Weights of a small transformer language model.
Size: 2 heads of 128 (1 for keys and values), vocabulary 8192, 10.5M parameters.
Architecture: RMSNorm after residual sums in early layers and before blocks in later ones, rotary positions, no biases in attention or MLP, untied embeddings, normalized queries and keys, local attention windows, gated attention, value residuals, capped logits.
Training: a variant of Adam for these matrices, 342M tokens, 5466 steps.
Each number is 200 + 40 x the weight over its row's rms, rounded and kept within 0 to 999. Layers, rows and columns count from 0. The size before them is the row's rms in percent of the matrix's.

# up: layer 4 MLP up, 1024x256, rms 0.025, rows 885-984, columns 160-191
# down: layer 4 MLP down (transposed), 1024x256, rms 0.0207, rows 885-984, columns 160-191
up885,105,205,247,204,160,160,210,185,187,186,159,211,134,121,201,136,195,176,160,230,202,279,220,258,207,248,220,190,188,223,168,208,229
down885,103,220,189,254,186,212,197,188,247,210,204,142,271,245,287,182,198,246,187,164,198,266,211,270,210,181,173,178,153,127,197,275,177
up886,107,188,157,192,156,207,203,168,269,181,231,241,175,196,187,211,186,106,201,216,196,281,147,252,166,217,197,133,179,200,237,190,152
down886,109,190,249,177,200,182,215,276,194,211,216,192,183,198,244,228,228,187,251,243,135,153,265,287,193,162,149,204,206,154,184,265,164
up887,103,194,193,216,221,212,171,171,195,206,175,186,209,239,177,241,211,251,153,219,189,316,216,229,255,144,189,174,146,174,208,99,128
down887,102,97,130,148,196,186,207,204,208,222,181,176,127,165,127,185,193,182,154,264,180,237,170,121,215,141,150,182,163,273,265,186,230
up888,093,197,162,292,224,227,259,238,176,150,236,199,136,223,210,251,196,235,209,219,250,177,185,192,113,124,237,204,139,165,285,140,149
down888,096,195,195,196,216,149,166,185,256,213,251,215,126,155,223,177,221,233,223,208,229,206,203,194,214,210,197,188,149,216,158,230,144
up889,089,210,131,216,195,220,255,219,170,208,256,148,151,196,206,228,213,254,186,210,187,201,212,212,132,197,155,230,121,139,147,223,233
down889,094,229,200,221,173,191,189,189,220,180,166,284,140,223,291,176,228,231,132,165,144,136,234,247,202,271,250,197,236,190,165,204,264
up890,115,170,206,229,151,161,243,209,216,142,170,123,190,219,160,200,256,176,181,120,233,239,252,190,215,218,294,223,250,176,176,231,231
down890,108,239,201,232,272,262,232,242,205,157,170,193,279,192,210,194,227,222,153,172,218,202,229,162,184,200,233,234,145,113,265,188,216
up891,094,154,245,193,252,239,187,232,142,271,203,167,172,194,203,196,165,176,189,214,232,186,204,171,113,155,216,242,209,196,233,181,285
down891,091,158,207,188,230,171,238,173,264,153,168,199,186,146,231,230,246,158,228,238,150,190,180,183,238,231,207,210,191,191,150,208,170
up892,113,200,233,261,215,226,178,216,191,192,199,201,197,240,174,177,214,236,172,207,158,204,242,211,230,170,207,207,245,232,225,127,238
down892,107,201,172,221,211,180,223,120,108,248,227,156,222,184,173,224,240,177,224,135,245,192,175,240,196,235,277,185,166,191,205,214,150
up893,110,159,213,204,218,223,257,188,252,240,169,206,196,215,140,223,177,184,189,199,251,166,202,152,166,189,253,152,204,177,289,140,178
down893,112,198,184,134,159,181,184,229,165,206,243,207,141,208,249,201,186,280,191,144,191,211,146,210,142,210,127,205,236,194,164,232,186
up894,114,177,176,222,191,114,213,268,207,195,215,153,229,186,164,201,227,240,178,234,229,230,235,230,170,130,221,117,163,195,269,247,248
down894,104,194,195,202,253,196,234,236,250,214,133,212,231,109,232,205,240,198,215,218,185,138,179,240,167,216,183,188,191,178,136,292,138
up895,096,160,208,193,194,177,210,198,222,178,224,184,233,200,268,167,182,211,190,189,245,247,177,256,208,184,178,124,221,160,215,253,284
down895,092,251,177,190,197,250,153,243,170,237,210,174,194,250,212,150,254,206,178,109,168,261,198,176,206,178,157,144,188,143,178,124,196
up896,088,117,257,178,195,105,197,192,167,190,179,154,234,128,154,152,246,265,183,202,158,149,226,195,241,231,206,233,215,156,186,171,262
down896,090,208,210,176,201,265,165,299,174,178,193,230,194,263,280,202,140,163,162,244,172,190,172,269,212,140,159,166,227,186,234,231,173
up897,093,190,171,201,246,188,258,126,218,206,201,235,213,207,185,255,224,231,140,213,207,219,165,208,193,194,261,242,158,221,239,206,215
down897,097,234,226,176,190,177,191,269,201,272,242,187,140,209,266,172,184,191,234,222,155,208,179,184,126,178,187,219,193,143,226,155,199
up898,107,246,207,210,159,207,289,187,142,243,198,212,206,198,146,208,148,173,216,183,139,211,207,231,190,228,253,166,202,144,200,188,176
down898,104,183,192,216,192,157,201,210,207,165,206,151,239,138,199,196,240,177,172,177,291,206,272,257,242,225,196,223,184,114,244,240,227
up899,104,258,150,269,146,265,216,286,255,215,233,164,182,218,219,128,215,213,205,180,170,203,190,220,220,235,259,150,197,204,211,242,247
down899,106,212,227,181,157,215,230,167,218,215,171,247,186,217,247,274,184,225,186,194,216,153,180,287,216,212,179,183,216,150,212,252,131
up900,096,190,171,244,261,185,285,218,225,263,131,198,211,199,241,235,180,199,247,161,219,181,213,195,172,138,268,172,187,212,194,272,185
down900,094,218,229,176,223,179,185,204,200,139,205,202,190,185,162,197,196,266,156,317,158,240,196,171,197,240,181,250,212,111,219,110,264
up901,115,153,213,214,185,123,135,222,154,167,201,171,210,205,183,206,156,193,178,196,243,232,241,212,221,225,229,94,168,123,229,201,158
down901,107,262,158,195,206,209,220,163,231,162,164,208,268,203,209,231,207,155,252,219,278,261,251,171,277,232,216,126,206,208,196,274,238
up902,084,160,209,192,123,232,182,286,231,224,259,191,205,157,231,184,256,215,193,254,242,117,230,237,181,155,256,193,140,169,277,263,278
down902,091,130,205,204,230,211,157,153,106,207,227,148,165,181,158,129,200,154,294,110,244,222,199,216,218,315,177,233,207,225,202,159,193
up903,112,181,238,171,192,146,115,210,173,141,172,173,162,166,234,197,160,228,204,227,263,248,89,206,181,166,209,198,229,220,233,252,146
down903,109,193,212,170,248,225,239,167,231,178,179,195,154,183,211,250,160,235,203,138,193,252,285,223,138,213,238,195,198,221,66,131,197
up904,097,170,181,238,187,156,186,165,142,143,268,194,117,191,165,183,245,173,171,189,262,189,264,223,255,252,208,105,285,186,205,131,200
down904,100,262,183,145,162,192,289,223,201,227,161,247,197,287,239,207,140,212,125,186,245,219,191,120,152,197,225,205,180,148,244,188,207
up905,105,170,201,210,190,188,221,203,140,219,233,183,258,184,217,249,168,182,245,319,279,156,212,183,142,191,283,108,184,190,168,123,245
down905,105,226,166,248,184,189,207,187,225,188,180,248,133,145,182,168,239,207,194,149,183,197,176,134,216,228,177,220,168,225,260,239,230
up906,107,198,215,210,217,196,202,209,155,170,303,188,196,213,195,232,225,171,208,275,272,173,178,219,191,224,227,84,310,234,254,168,270
down906,104,196,187,203,199,195,274,199,194,234,227,245,210,186,150,155,201,239,208,258,211,174,206,221,207,186,194,149,170,175,276,178,216
up907,098,226,185,254,170,182,271,271,158,236,174,193,140,155,230,221,232,192,207,207,185,120,243,207,211,200,202,172,213,193,268,188,173
down907,095,257,225,202,191,279,267,296,237,137,191,232,243,178,245,252,166,181,202,174,190,283,175,183,207,185,208,188,183,282,211,223,204
up908,113,219,201,205,168,146,172,246,122,276,177,195,229,193,251,232,136,120,204,178,188,171,176,223,151,94,167,151,269,186,272,158,292
down908,095,128,267,227,225,213,222,220,191,213,127,263,214,199,226,194,102,160,195,210,126,145,206,193,268,145,222,223,190,251,199,234,175
up909,103,261,205,214,201,217,189,217,230,233,182,178,109,241,251,196,187,143,202,268,236,226,205,239,217,180,300,159,186,166,225,186,202
down909,085,120,270,172,133,163,236,167,246,207,107,113,161,128,208,178,194,208,234,182,201,222,190,157,234,181,202,204,200,226,147,190,205
up910,110,195,216,176,178,238,236,221,233,140,260,141,191,173,161,227,188,200,193,232,250,257,194,234,186,109,197,191,198,224,204,164,260
down910,111,272,211,218,193,203,215,163,283,180,176,275,257,209,169,149,245,268,206,83,184,94,187,224,187,202,196,169,233,202,184,125,188
up911,107,215,162,259,235,257,176,203,132,154,212,237,117,258,192,237,118,171,178,205,242,222,186,207,204,205,210,184,217,177,271,152,195
down911,105,139,248,171,172,204,211,172,268,176,222,237,227,218,210,229,230,269,163,189,286,170,235,206,171,216,193,259,181,254,132,159,147
up912,098,179,183,236,205,137,262,177,160,201,159,247,194,113,249,199,208,224,123,193,217,272,182,240,193,263,185,170,137,215,214,263,134
down912,101,163,187,178,147,212,248,225,245,167,168,158,175,194,205,187,120,285,137,131,219,241,248,215,189,132,224,168,149,208,204,150,228
up913,112,149,238,169,182,209,261,231,195,190,213,203,145,164,251,259,206,226,189,206,298,267,209,253,144,194,137,132,112,279,204,224,210
down913,108,224,192,169,209,246,143,169,127,184,206,224,211,200,190,142,265,150,147,199,125,107,151,187,162,225,268,172,300,208,227,194,208
up914,106,201,159,197,185,213,115,180,251,162,218,189,201,162,177,189,142,232,148,239,177,176,263,161,142,140,252,243,129,186,214,228,164
down914,112,309,169,199,163,177,217,223,235,237,141,187,190,274,174,183,139,209,147,243,202,191,157,248,105,238,169,233,134,234,240,164,259
up915,108,225,157,196,197,211,253,282,133,272,195,168,201,252,111,149,162,146,172,194,144,236,277,186,177,198,225,127,215,199,244,225,277
down915,098,224,167,204,200,169,173,210,127,188,250,154,201,274,184,242,256,330,180,153,192,214,271,195,190,169,250,201,314,171,185,229,227
up916,101,214,237,227,125,175,261,206,286,185,212,189,199,200,243,222,217,194,194,263,255,288,134,190,195,175,211,147,226,219,196,159,259
down916,094,186,196,223,267,136,181,275,180,214,155,128,154,202,196,183,204,209,222,203,118,187,273,154,260,202,180,170,198,120,262,162,269
up917,087,221,266,137,223,135,252,180,225,212,120,188,260,208,169,168,224,199,185,138,195,91,86,177,201,225,183,243,218,169,184,141,258
down917,077,159,122,230,151,263,179,199,163,197,256,201,136,140,193,182,172,212,162,269,227,276,307,193,237,179,200,159,205,298,264,273,180
up918,117,155,214,175,209,265,170,265,128,188,293,237,133,207,206,181,163,180,130,183,166,207,209,274,218,240,152,222,194,233,206,205,272
down918,123,201,252,186,241,186,156,164,190,215,191,206,223,179,210,227,168,177,201,275,160,170,153,185,266,133,248,203,174,270,184,241,182
up919,106,178,119,221,243,248,158,278,177,249,249,216,206,192,127,171,145,251,96,228,291,273,177,264,195,218,219,201,249,178,233,221,261
down919,106,181,206,144,218,242,224,244,276,185,206,168,139,240,189,204,135,197,215,169,182,151,234,168,212,163,71,146,216,225,237,158,233
up920,102,223,200,235,249,97,222,194,206,150,194,161,152,212,180,237,164,208,149,144,210,187,167,209,230,280,245,147,190,223,300,235,171
down920,103,247,235,178,282,217,161,261,237,175,222,317,186,182,125,260,209,201,249,214,197,218,180,245,189,213,209,214,170,266,284,240,214
up921,090,210,160,190,218,175,229,175,198,255,132,268,216,216,253,217,228,204,197,236,194,251,128,244,201,193,206,244,122,213,114,233,160
down921,096,218,199,253,124,250,252,236,167,179,195,233,233,226,143,209,223,106,198,183,180,165,159,172,256,246,215,236,232,206,267,154,179
up922,106,128,225,193,226,260,194,202,190,82,188,281,224,205,226,205,183,196,231,155,152,219,170,163,227,227,265,180,155,197,198,282,142
down922,103,207,220,213,219,177,181,269,162,191,203,224,217,208,195,172,156,235,152,230,184,193,191,155,186,185,145,221,232,199,219,234,202
up923,113,123,263,279,161,159,257,256,204,213,134,212,184,219,188,170,254,245,192,209,194,177,220,314,142,178,192,203,143,183,199,192,163
down923,109,122,178,191,216,207,175,227,208,144,191,208,213,187,224,136,164,215,220,228,189,150,183,234,240,181,148,218,251,217,193,179,238
up924,097,159,194,170,234,188,268,193,193,248,182,151,220,106,266,179,218,208,145,175,238,213,179,190,119,153,191,177,151,192,170,166,250
down924,095,150,209,231,261,158,180,248,178,254,211,290,214,263,209,221,126,185,218,162,179,115,220,162,304,209,199,228,251,160,197,174,245
up925,102,199,197,182,156,151,213,245,183,178,221,204,209,261,181,222,171,178,171,261,179,194,129,229,165,159,217,163,184,133,210,298,135
down925,102,238,170,175,297,205,224,257,196,116,148,252,269,198,247,151,165,208,202,207,230,203,257,219,190,216,160,203,233,200,165,154,204
up926,076,214,154,150,223,236,242,207,179,163,182,189,190,214,132,245,202,197,132,139,269,205,165,148,216,183,121,234,169,153,206,87,195
down926,088,159,205,115,252,181,113,154,261,159,212,147,201,146,219,185,206,136,221,199,148,172,277,226,120,203,164,183,195,207,175,258,173
up927,096,227,170,238,205,193,214,179,233,178,217,271,157,209,145,143,153,159,215,210,127,214,159,220,242,121,249,170,241,174,164,186,199
down927,099,175,182,197,192,213,199,216,189,183,197,159,161,152,234,291,203,263,257,255,229,185,233,173,188,233,215,180,250,214,216,188,193
up928,092,210,150,252,129,254,233,214,159,232,244,262,182,238,136,168,173,207,261,205,194,197,313,190,264,248,254,239,285,205,247,139,254
down928,090,203,214,174,252,243,232,169,191,234,163,236,178,200,208,273,148,259,114,191,250,218,179,193,215,151,217,235,164,125,247,182,120
up929,093,139,176,203,214,136,190,198,178,196,277,169,163,165,147,178,181,210,162,206,185,169,192,189,252,151,237,185,282,232,222,212,204
down929,103,185,129,212,213,189,245,111,193,237,217,161,292,199,105,93,237,176,183,161,202,218,212,234,194,218,233,229,176,128,212,104,171
up930,085,181,225,194,191,220,180,153,161,211,225,216,190,194,205,173,201,194,163,209,210,100,205,226,219,145,205,207,226,185,131,233,199
down930,091,106,239,233,238,140,268,183,225,238,213,145,282,251,165,151,179,216,173,217,233,253,202,211,184,226,174,169,178,145,176,62,229
up931,105,238,196,236,202,174,241,181,160,195,201,173,196,175,233,279,217,147,173,265,158,219,166,200,238,233,163,115,199,155,162,249,194
down931,101,234,191,265,270,174,217,250,247,178,280,217,205,188,205,174,206,243,181,255,270,163,204,217,150,181,209,293,217,187,251,198,253
up932,105,194,246,222,228,257,175,214,175,146,168,258,136,241,215,182,172,133,207,257,301,213,215,182,193,227,157,207,256,233,275,114,237
down932,100,191,124,193,223,265,161,263,157,185,154,200,194,253,276,200,200,212,87,217,197,265,198,151,203,263,145,164,173,184,174,233,208
up933,104,212,153,200,241,149,305,220,197,181,278,212,154,177,200,174,277,188,161,189,189,241,251,123,158,187,244,209,195,195,207,272,263
down933,105,205,151,136,182,234,102,154,226,192,230,232,227,190,101,116,205,214,163,242,199,162,285,188,125,86,183,154,165,143,196,230,186
up934,102,178,210,270,198,102,229,195,140,159,239,252,221,232,126,172,245,199,189,195,163,247,184,179,200,152,183,219,159,166,238,195,194
down934,108,202,233,242,191,217,208,181,275,216,235,243,125,244,234,172,180,120,176,183,105,196,244,163,222,172,206,246,210,162,101,227,215
up935,087,198,259,108,73,195,256,252,162,185,228,170,206,54,223,155,187,251,186,224,167,198,182,146,191,218,230,224,184,225,196,157,226
down935,083,158,250,226,208,233,231,121,163,209,209,159,196,183,274,189,212,173,251,183,145,209,220,233,282,295,189,182,195,182,209,252,111
up936,110,169,275,242,199,244,166,201,162,131,203,232,221,166,194,237,235,211,195,215,253,161,236,221,238,178,217,164,142,120,223,226,176
down936,105,167,209,201,161,185,211,144,114,170,266,131,232,215,165,150,128,210,248,201,264,217,263,156,245,217,193,194,306,268,166,154,237
up937,094,209,183,214,197,132,228,157,206,194,218,156,164,107,220,234,206,187,223,178,194,198,189,190,164,225,187,209,197,240,220,235,252
down937,100,203,235,191,269,195,245,153,228,172,167,215,270,193,184,249,199,259,177,246,233,172,230,163,116,155,256,197,163,188,210,245,172
up938,094,201,237,198,193,188,207,195,128,149,221,240,204,255,240,199,240,243,178,221,189,231,224,185,180,234,164,222,208,168,186,146,233
down938,096,209,124,173,297,238,196,224,170,172,188,154,197,205,258,216,201,235,215,252,170,119,246,187,152,177,111,158,120,174,202,177,142
up939,104,195,155,200,177,215,254,238,138,219,174,204,221,156,182,166,209,137,87,217,198,260,242,215,171,99,182,182,255,224,182,237,203
down939,108,203,203,188,180,246,176,188,169,199,162,138,149,206,235,193,226,185,204,203,250,246,191,218,223,83,159,190,130,246,201,218,163
up940,111,222,236,236,228,145,240,256,96,244,164,190,95,244,97,163,200,140,133,273,150,233,194,255,210,257,207,172,168,152,171,223,189
down940,117,184,210,114,218,171,160,234,195,242,257,267,222,168,310,219,201,247,196,203,192,207,154,265,123,241,104,189,227,134,148,208,195
up941,108,180,216,230,156,198,167,104,226,144,186,127,195,238,280,177,165,133,187,163,176,200,192,167,198,205,231,171,258,223,252,199,177
down941,110,246,203,150,136,233,226,205,168,201,216,260,134,93,235,160,228,246,220,274,149,175,149,202,145,182,174,199,181,116,214,194,154
up942,108,176,139,161,234,138,148,169,236,255,190,168,181,187,221,256,171,174,110,225,194,286,109,236,255,174,251,168,232,272,191,174,222
down942,107,136,195,133,142,239,184,232,221,231,186,239,263,202,207,222,183,199,237,295,204,190,250,143,210,199,247,197,149,149,201,240,212
up943,105,203,225,178,238,246,188,180,154,159,232,209,194,151,177,268,232,186,162,233,197,202,174,217,121,172,281,228,208,173,203,130,301
down943,105,208,144,186,235,219,164,191,188,211,254,204,259,151,151,207,123,251,177,197,138,236,282,211,206,130,261,137,195,213,280,178,209
up944,095,124,227,200,202,186,228,174,187,191,208,174,126,183,177,271,182,253,198,243,242,120,197,162,234,170,202,231,246,219,218,169,169
down944,097,213,295,149,188,272,215,142,240,101,202,233,188,191,175,266,206,239,188,191,222,201,254,206,223,243,244,193,220,164,145,197,189
up945,083,153,238,141,160,162,180,213,146,198,192,115,263,195,106,153,123,244,202,216,168,217,218,164,207,175,156,266,217,159,196,179,243
down945,086,130,126,213,189,225,199,210,222,247,211,213,167,254,314,250,240,161,139,189,224,226,173,204,185,192,226,173,125,190,261,187,174
up946,102,150,269,227,247,242,168,145,148,200,213,189,166,201,177,190,144,141,154,249,181,278,144,225,217,231,271,190,208,211,234,129,236
down946,107,182,173,136,136,240,210,171,168,151,161,198,219,247,225,296,157,202,192,223,233,211,207,294,185,180,188,198,202,184,233,189,169
up947,102,160,196,207,214,164,192,137,184,204,199,233,236,102,265,123,171,197,209,222,239,199,216,273,254,251,267,231,211,231,172,182,229
down947,102,201,218,204,215,260,180,269,169,226,145,211,98,204,215,218,198,237,167,140,131,184,197,139,180,154,185,254,168,216,184,240,116
up948,100,127,188,194,170,274,182,280,199,165,202,152,183,177,191,198,196,202,189,147,210,208,186,266,187,181,176,122,104,236,277,271,214
down948,099,139,178,219,217,179,231,252,158,221,149,202,225,163,181,227,227,199,211,171,210,166,162,174,171,185,174,209,156,164,227,130,180
up949,100,140,254,179,159,134,181,236,124,235,155,256,181,155,158,229,199,199,177,238,214,212,206,200,191,254,172,187,174,161,208,128,193
down949,109,145,267,186,181,203,183,165,154,228,213,246,264,194,251,211,232,284,194,188,197,147,204,222,179,277,197,194,297,220,154,213,208
up950,080,218,125,194,152,261,212,181,238,219,232,200,149,194,246,262,170,130,134,223,178,182,128,199,191,203,151,161,250,206,174,225,202
down950,088,213,152,257,168,152,200,259,178,204,180,118,184,158,141,167,230,217,228,172,220,202,230,236,235,245,276,193,162,216,186,146,152
up951,104,124,194,163,198,212,250,219,169,229,157,198,141,180,220,268,178,148,201,204,168,251,226,160,231,199,135,223,214,187,200,255,214
down951,096,192,273,245,130,237,174,220,168,223,194,173,210,224,278,171,219,145,182,224,141,160,234,255,158,196,174,143,234,251,166,248,196
up952,107,210,202,239,252,177,155,167,203,199,176,199,168,254,172,261,257,142,186,127,195,228,285,231,144,186,217,146,153,255,223,225,167
down952,107,230,196,179,180,289,210,191,265,215,268,236,194,234,199,131,232,232,231,227,233,202,176,164,134,180,160,170,153,252,183,197,194
up953,103,171,197,240,197,154,236,217,257,164,234,194,91,84,170,278,210,222,169,189,222,224,262,235,243,186,183,208,207,225,264,220,266
down953,104,170,111,171,226,189,180,191,200,207,132,155,181,219,234,193,207,198,241,209,172,213,260,186,171,278,226,156,193,213,213,163,256
up954,091,151,160,211,185,231,155,203,182,168,225,216,138,150,215,211,226,246,148,197,242,193,234,195,158,167,186,169,247,192,184,228,168
down954,092,225,221,202,100,209,261,239,136,142,206,173,227,271,144,154,117,192,190,152,153,181,187,235,190,292,245,202,182,170,110,213,205
up955,101,178,210,242,182,197,132,196,225,165,194,247,211,206,170,196,199,198,210,174,277,226,220,143,234,259,203,163,204,150,228,221,218
down955,103,235,135,213,184,179,234,182,146,248,135,135,218,207,178,224,196,131,223,155,159,137,236,209,203,181,151,131,255,163,221,188,199
up956,095,122,233,175,236,241,182,141,216,238,204,180,169,203,245,249,169,224,198,261,160,226,256,189,190,188,267,222,184,188,223,218,189
down956,097,220,246,184,71,193,226,198,209,154,164,201,167,236,113,219,217,218,270,160,154,221,62,185,188,219,179,236,244,156,147,182,180
up957,090,192,177,194,182,170,236,164,177,170,244,185,232,154,227,217,175,233,113,171,176,204,219,205,222,210,145,232,177,68,199,194,246
down957,097,206,182,213,158,246,123,254,207,169,115,213,168,208,273,205,213,218,190,227,155,185,194,251,127,212,204,166,177,210,182,255,218
up958,106,185,245,280,136,234,192,230,244,203,184,174,189,150,160,230,157,241,209,208,263,190,248,180,165,193,172,183,226,228,241,196,231
down958,105,229,177,174,188,233,189,248,134,154,154,164,157,258,183,174,230,162,137,222,259,253,219,234,259,165,227,223,187,147,132,203,157
up959,102,248,206,201,180,142,245,177,203,159,289,200,258,196,190,220,155,213,225,219,190,203,175,226,261,134,244,186,183,156,168,226,194
down959,105,268,182,206,194,276,207,210,255,246,172,229,181,226,247,259,168,246,184,197,156,228,148,266,137,206,134,223,216,238,252,243,187
up960,102,139,247,223,230,146,171,176,134,167,236,245,154,202,175,199,230,212,221,212,211,273,207,249,262,198,211,134,206,122,223,231,200
down960,100,216,260,179,166,217,255,195,164,148,171,242,197,192,248,197,181,193,251,225,189,222,259,149,186,224,218,139,218,241,163,227,181
up961,102,194,181,226,164,132,193,271,260,202,191,235,193,134,220,283,255,245,213,162,219,255,144,142,248,259,249,151,270,224,191,225,237
down961,105,226,170,158,255,276,219,227,209,217,182,196,163,229,205,174,221,215,208,212,221,196,190,157,204,238,176,193,205,209,154,172,130
up962,105,167,282,165,183,146,231,275,128,216,189,143,206,158,256,244,216,186,162,169,236,208,217,214,254,270,299,164,195,203,169,174,298
down962,110,186,220,177,213,186,166,124,176,93,134,265,214,182,248,262,215,242,153,228,219,168,184,294,215,127,178,187,178,169,210,238,184
up963,104,200,198,193,203,138,301,180,252,221,165,174,109,278,119,179,198,207,146,214,194,249,210,176,123,206,212,172,159,209,185,241,199
down963,106,184,122,166,181,196,185,230,197,186,156,224,182,168,249,147,208,184,206,298,280,236,256,198,113,204,175,197,131,272,248,300,145
up964,100,196,229,173,188,160,196,189,234,234,201,251,149,176,249,173,220,228,142,292,223,197,199,182,122,124,111,181,192,167,230,198,243
down964,102,284,185,226,220,211,199,258,144,231,244,267,261,202,284,216,213,208,209,257,156,140,203,175,222,123,151,243,225,170,152,234,215
up965,109,180,187,274,232,181,201,234,195,216,169,172,226,113,184,271,229,155,226,177,226,155,249,246,215,216,238,248,197,211,178,177,194
down965,109,245,159,217,231,252,147,191,136,271,190,209,211,214,255,171,172,210,206,151,198,235,153,241,181,158,179,212,161,175,216,108,253
up966,089,144,256,167,83,229,197,268,237,161,164,216,209,176,144,236,162,261,203,203,193,170,190,264,180,207,237,224,159,250,205,218,252
down966,089,272,166,134,194,170,187,205,208,205,145,118,200,237,166,200,169,219,207,204,250,272,137,189,192,164,207,195,108,245,192,261,188
up967,108,167,202,206,226,174,204,169,276,212,197,127,146,189,203,201,248,169,154,232,254,198,151,211,195,100,210,206,218,167,181,118,196
down967,107,242,181,149,206,247,226,232,156,274,188,208,198,176,263,247,183,269,199,167,149,187,252,198,199,171,190,139,233,190,213,218,235
up968,107,228,185,232,143,216,187,130,225,174,195,225,200,196,106,184,130,173,170,212,182,161,135,189,184,217,271,217,157,244,255,117,245
down968,091,256,217,168,202,266,180,198,197,200,151,218,261,187,239,239,192,215,269,140,164,89,222,163,310,165,235,121,197,213,274,200,202
up969,101,195,277,181,249,126,262,159,226,262,206,282,146,180,244,181,169,203,152,226,164,221,160,264,171,239,196,167,200,136,190,148,183
down969,114,159,230,210,189,215,151,169,162,142,218,179,174,187,125,221,192,161,201,179,203,214,298,214,178,239,247,249,199,175,253,176,158
up970,096,194,203,227,160,138,235,265,198,229,245,190,170,245,271,145,140,170,222,255,166,192,109,203,192,124,230,150,164,160,232,247,171
down970,100,200,195,184,179,187,163,201,126,178,177,172,288,230,215,196,144,191,134,201,250,282,196,249,218,160,153,215,197,201,324,227,152
up971,099,218,178,267,158,208,210,161,191,179,230,252,208,246,176,159,224,204,217,174,162,220,170,169,175,222,201,168,200,210,232,196,166
down971,096,167,139,131,192,246,218,196,156,221,199,222,258,78,215,219,259,192,191,238,259,195,253,222,109,208,212,198,137,147,270,240,129
up972,090,190,240,227,214,199,216,227,154,223,210,204,280,244,164,186,186,206,186,164,192,142,234,211,191,273,210,192,127,51,176,227,177
down972,096,221,156,106,218,217,201,337,217,259,183,280,182,151,252,331,140,229,220,226,206,235,214,161,147,132,117,187,205,192,173,231,193
up973,112,195,210,254,135,126,207,135,267,208,229,199,177,218,205,211,203,180,160,294,217,218,212,224,238,224,162,196,222,204,233,194,136
down973,108,186,250,148,279,203,175,244,222,208,192,110,165,177,144,221,233,188,192,143,138,166,175,221,125,173,210,228,216,255,247,177,247
up974,082,215,192,176,279,159,235,184,154,248,305,175,161,218,133,205,208,240,212,167,209,210,123,180,274,188,199,148,200,160,240,101,148
down974,087,152,204,171,189,262,226,208,210,230,165,201,167,182,225,224,136,132,212,250,217,143,219,217,197,172,176,144,223,196,203,249,258
up975,099,207,247,191,205,244,169,209,171,230,157,136,217,197,144,248,148,199,115,203,155,160,218,175,164,232,206,199,203,120,148,137,175
down975,101,189,212,182,220,188,233,171,184,238,229,165,170,188,248,181,261,245,210,195,194,222,224,201,203,264,163,181,168,208,196,164,203
up976,097,184,238,191,215,189,228,203,187,178,275,207,181,259,158,167,177,209,225,147,233,242,161,243,230,185,222,205,244,167,236,139,235
down976,097,199,195,228,191,204,188,216,214,213,200,218,196,135,232,187,232,179,239,158,106,182,175,160,199,171,146,198,200,245,189,218,240
up977,096,190,199,189,263,193,264,154,200,211,231,243,190,221,229,214,172,213,168,263,180,217,220,217,136,167,251,78,143,219,289,250,136
down977,101,202,161,83,204,217,236,297,180,313,206,236,189,111,168,232,209,256,243,205,200,245,197,158,283,242,156,211,212,231,198,247,187
up978,090,161,239,212,145,205,233,210,220,210,237,239,252,228,247,161,164,188,193,249,209,166,163,284,239,285,155,154,132,216,148,231,174
down978,089,225,196,242,214,172,246,143,158,189,193,230,204,222,274,243,246,192,240,182,219,235,201,251,199,125,195,156,165,202,207,235,148
up979,084,167,268,209,241,218,206,179,273,133,229,207,212,194,156,210,203,164,225,211,250,151,99,204,190,222,177,174,232,213,258,137,181
down979,089,241,183,212,204,203,136,191,139,230,186,249,196,105,178,200,171,169,198,205,182,249,257,202,274,192,181,208,256,136,189,238,204
up980,079,223,173,178,288,213,201,178,182,206,235,148,125,104,244,252,222,184,244,195,250,133,219,194,162,158,206,205,237,239,164,157,191
down980,087,177,270,180,239,152,145,253,159,185,198,232,253,175,219,190,211,283,212,201,253,183,219,180,289,174,191,235,154,180,276,190,241
up981,112,207,234,166,202,251,225,240,157,231,263,198,203,224,138,191,205,249,188,175,203,204,164,243,270,265,262,238,205,189,284,107,182
down981,105,202,251,247,286,115,226,174,155,193,185,201,160,218,174,261,136,178,201,310,194,205,200,199,203,205,204,188,214,149,192,149,243
up982,085,200,218,151,115,186,189,243,227,210,230,226,203,199,216,224,181,231,242,236,249,186,199,262,210,236,243,162,198,212,165,239,175
down982,095,210,136,238,251,204,230,159,176,136,167,180,158,203,195,169,205,186,175,213,201,163,207,196,135,176,150,233,185,245,239,171,173
up983,085,227,159,186,200,199,181,238,203,185,183,217,179,231,171,208,222,233,218,246,229,173,237,214,158,226,256,188,122,150,223,115,252
down983,092,286,83,165,141,240,199,196,234,209,196,222,148,208,219,194,226,149,186,175,256,269,173,251,176,145,130,231,201,197,209,171,175
up984,085,220,214,191,224,184,277,278,174,210,191,253,189,87,257,221,233,202,188,202,263,195,224,200,166,228,194,225,153,176,282,195,202
down984,080,193,187,198,164,198,159,185,153,173,219,119,251,209,141,189,210,157,213,173,254,230,208,202,211,231,256,176,223,269,104,194,249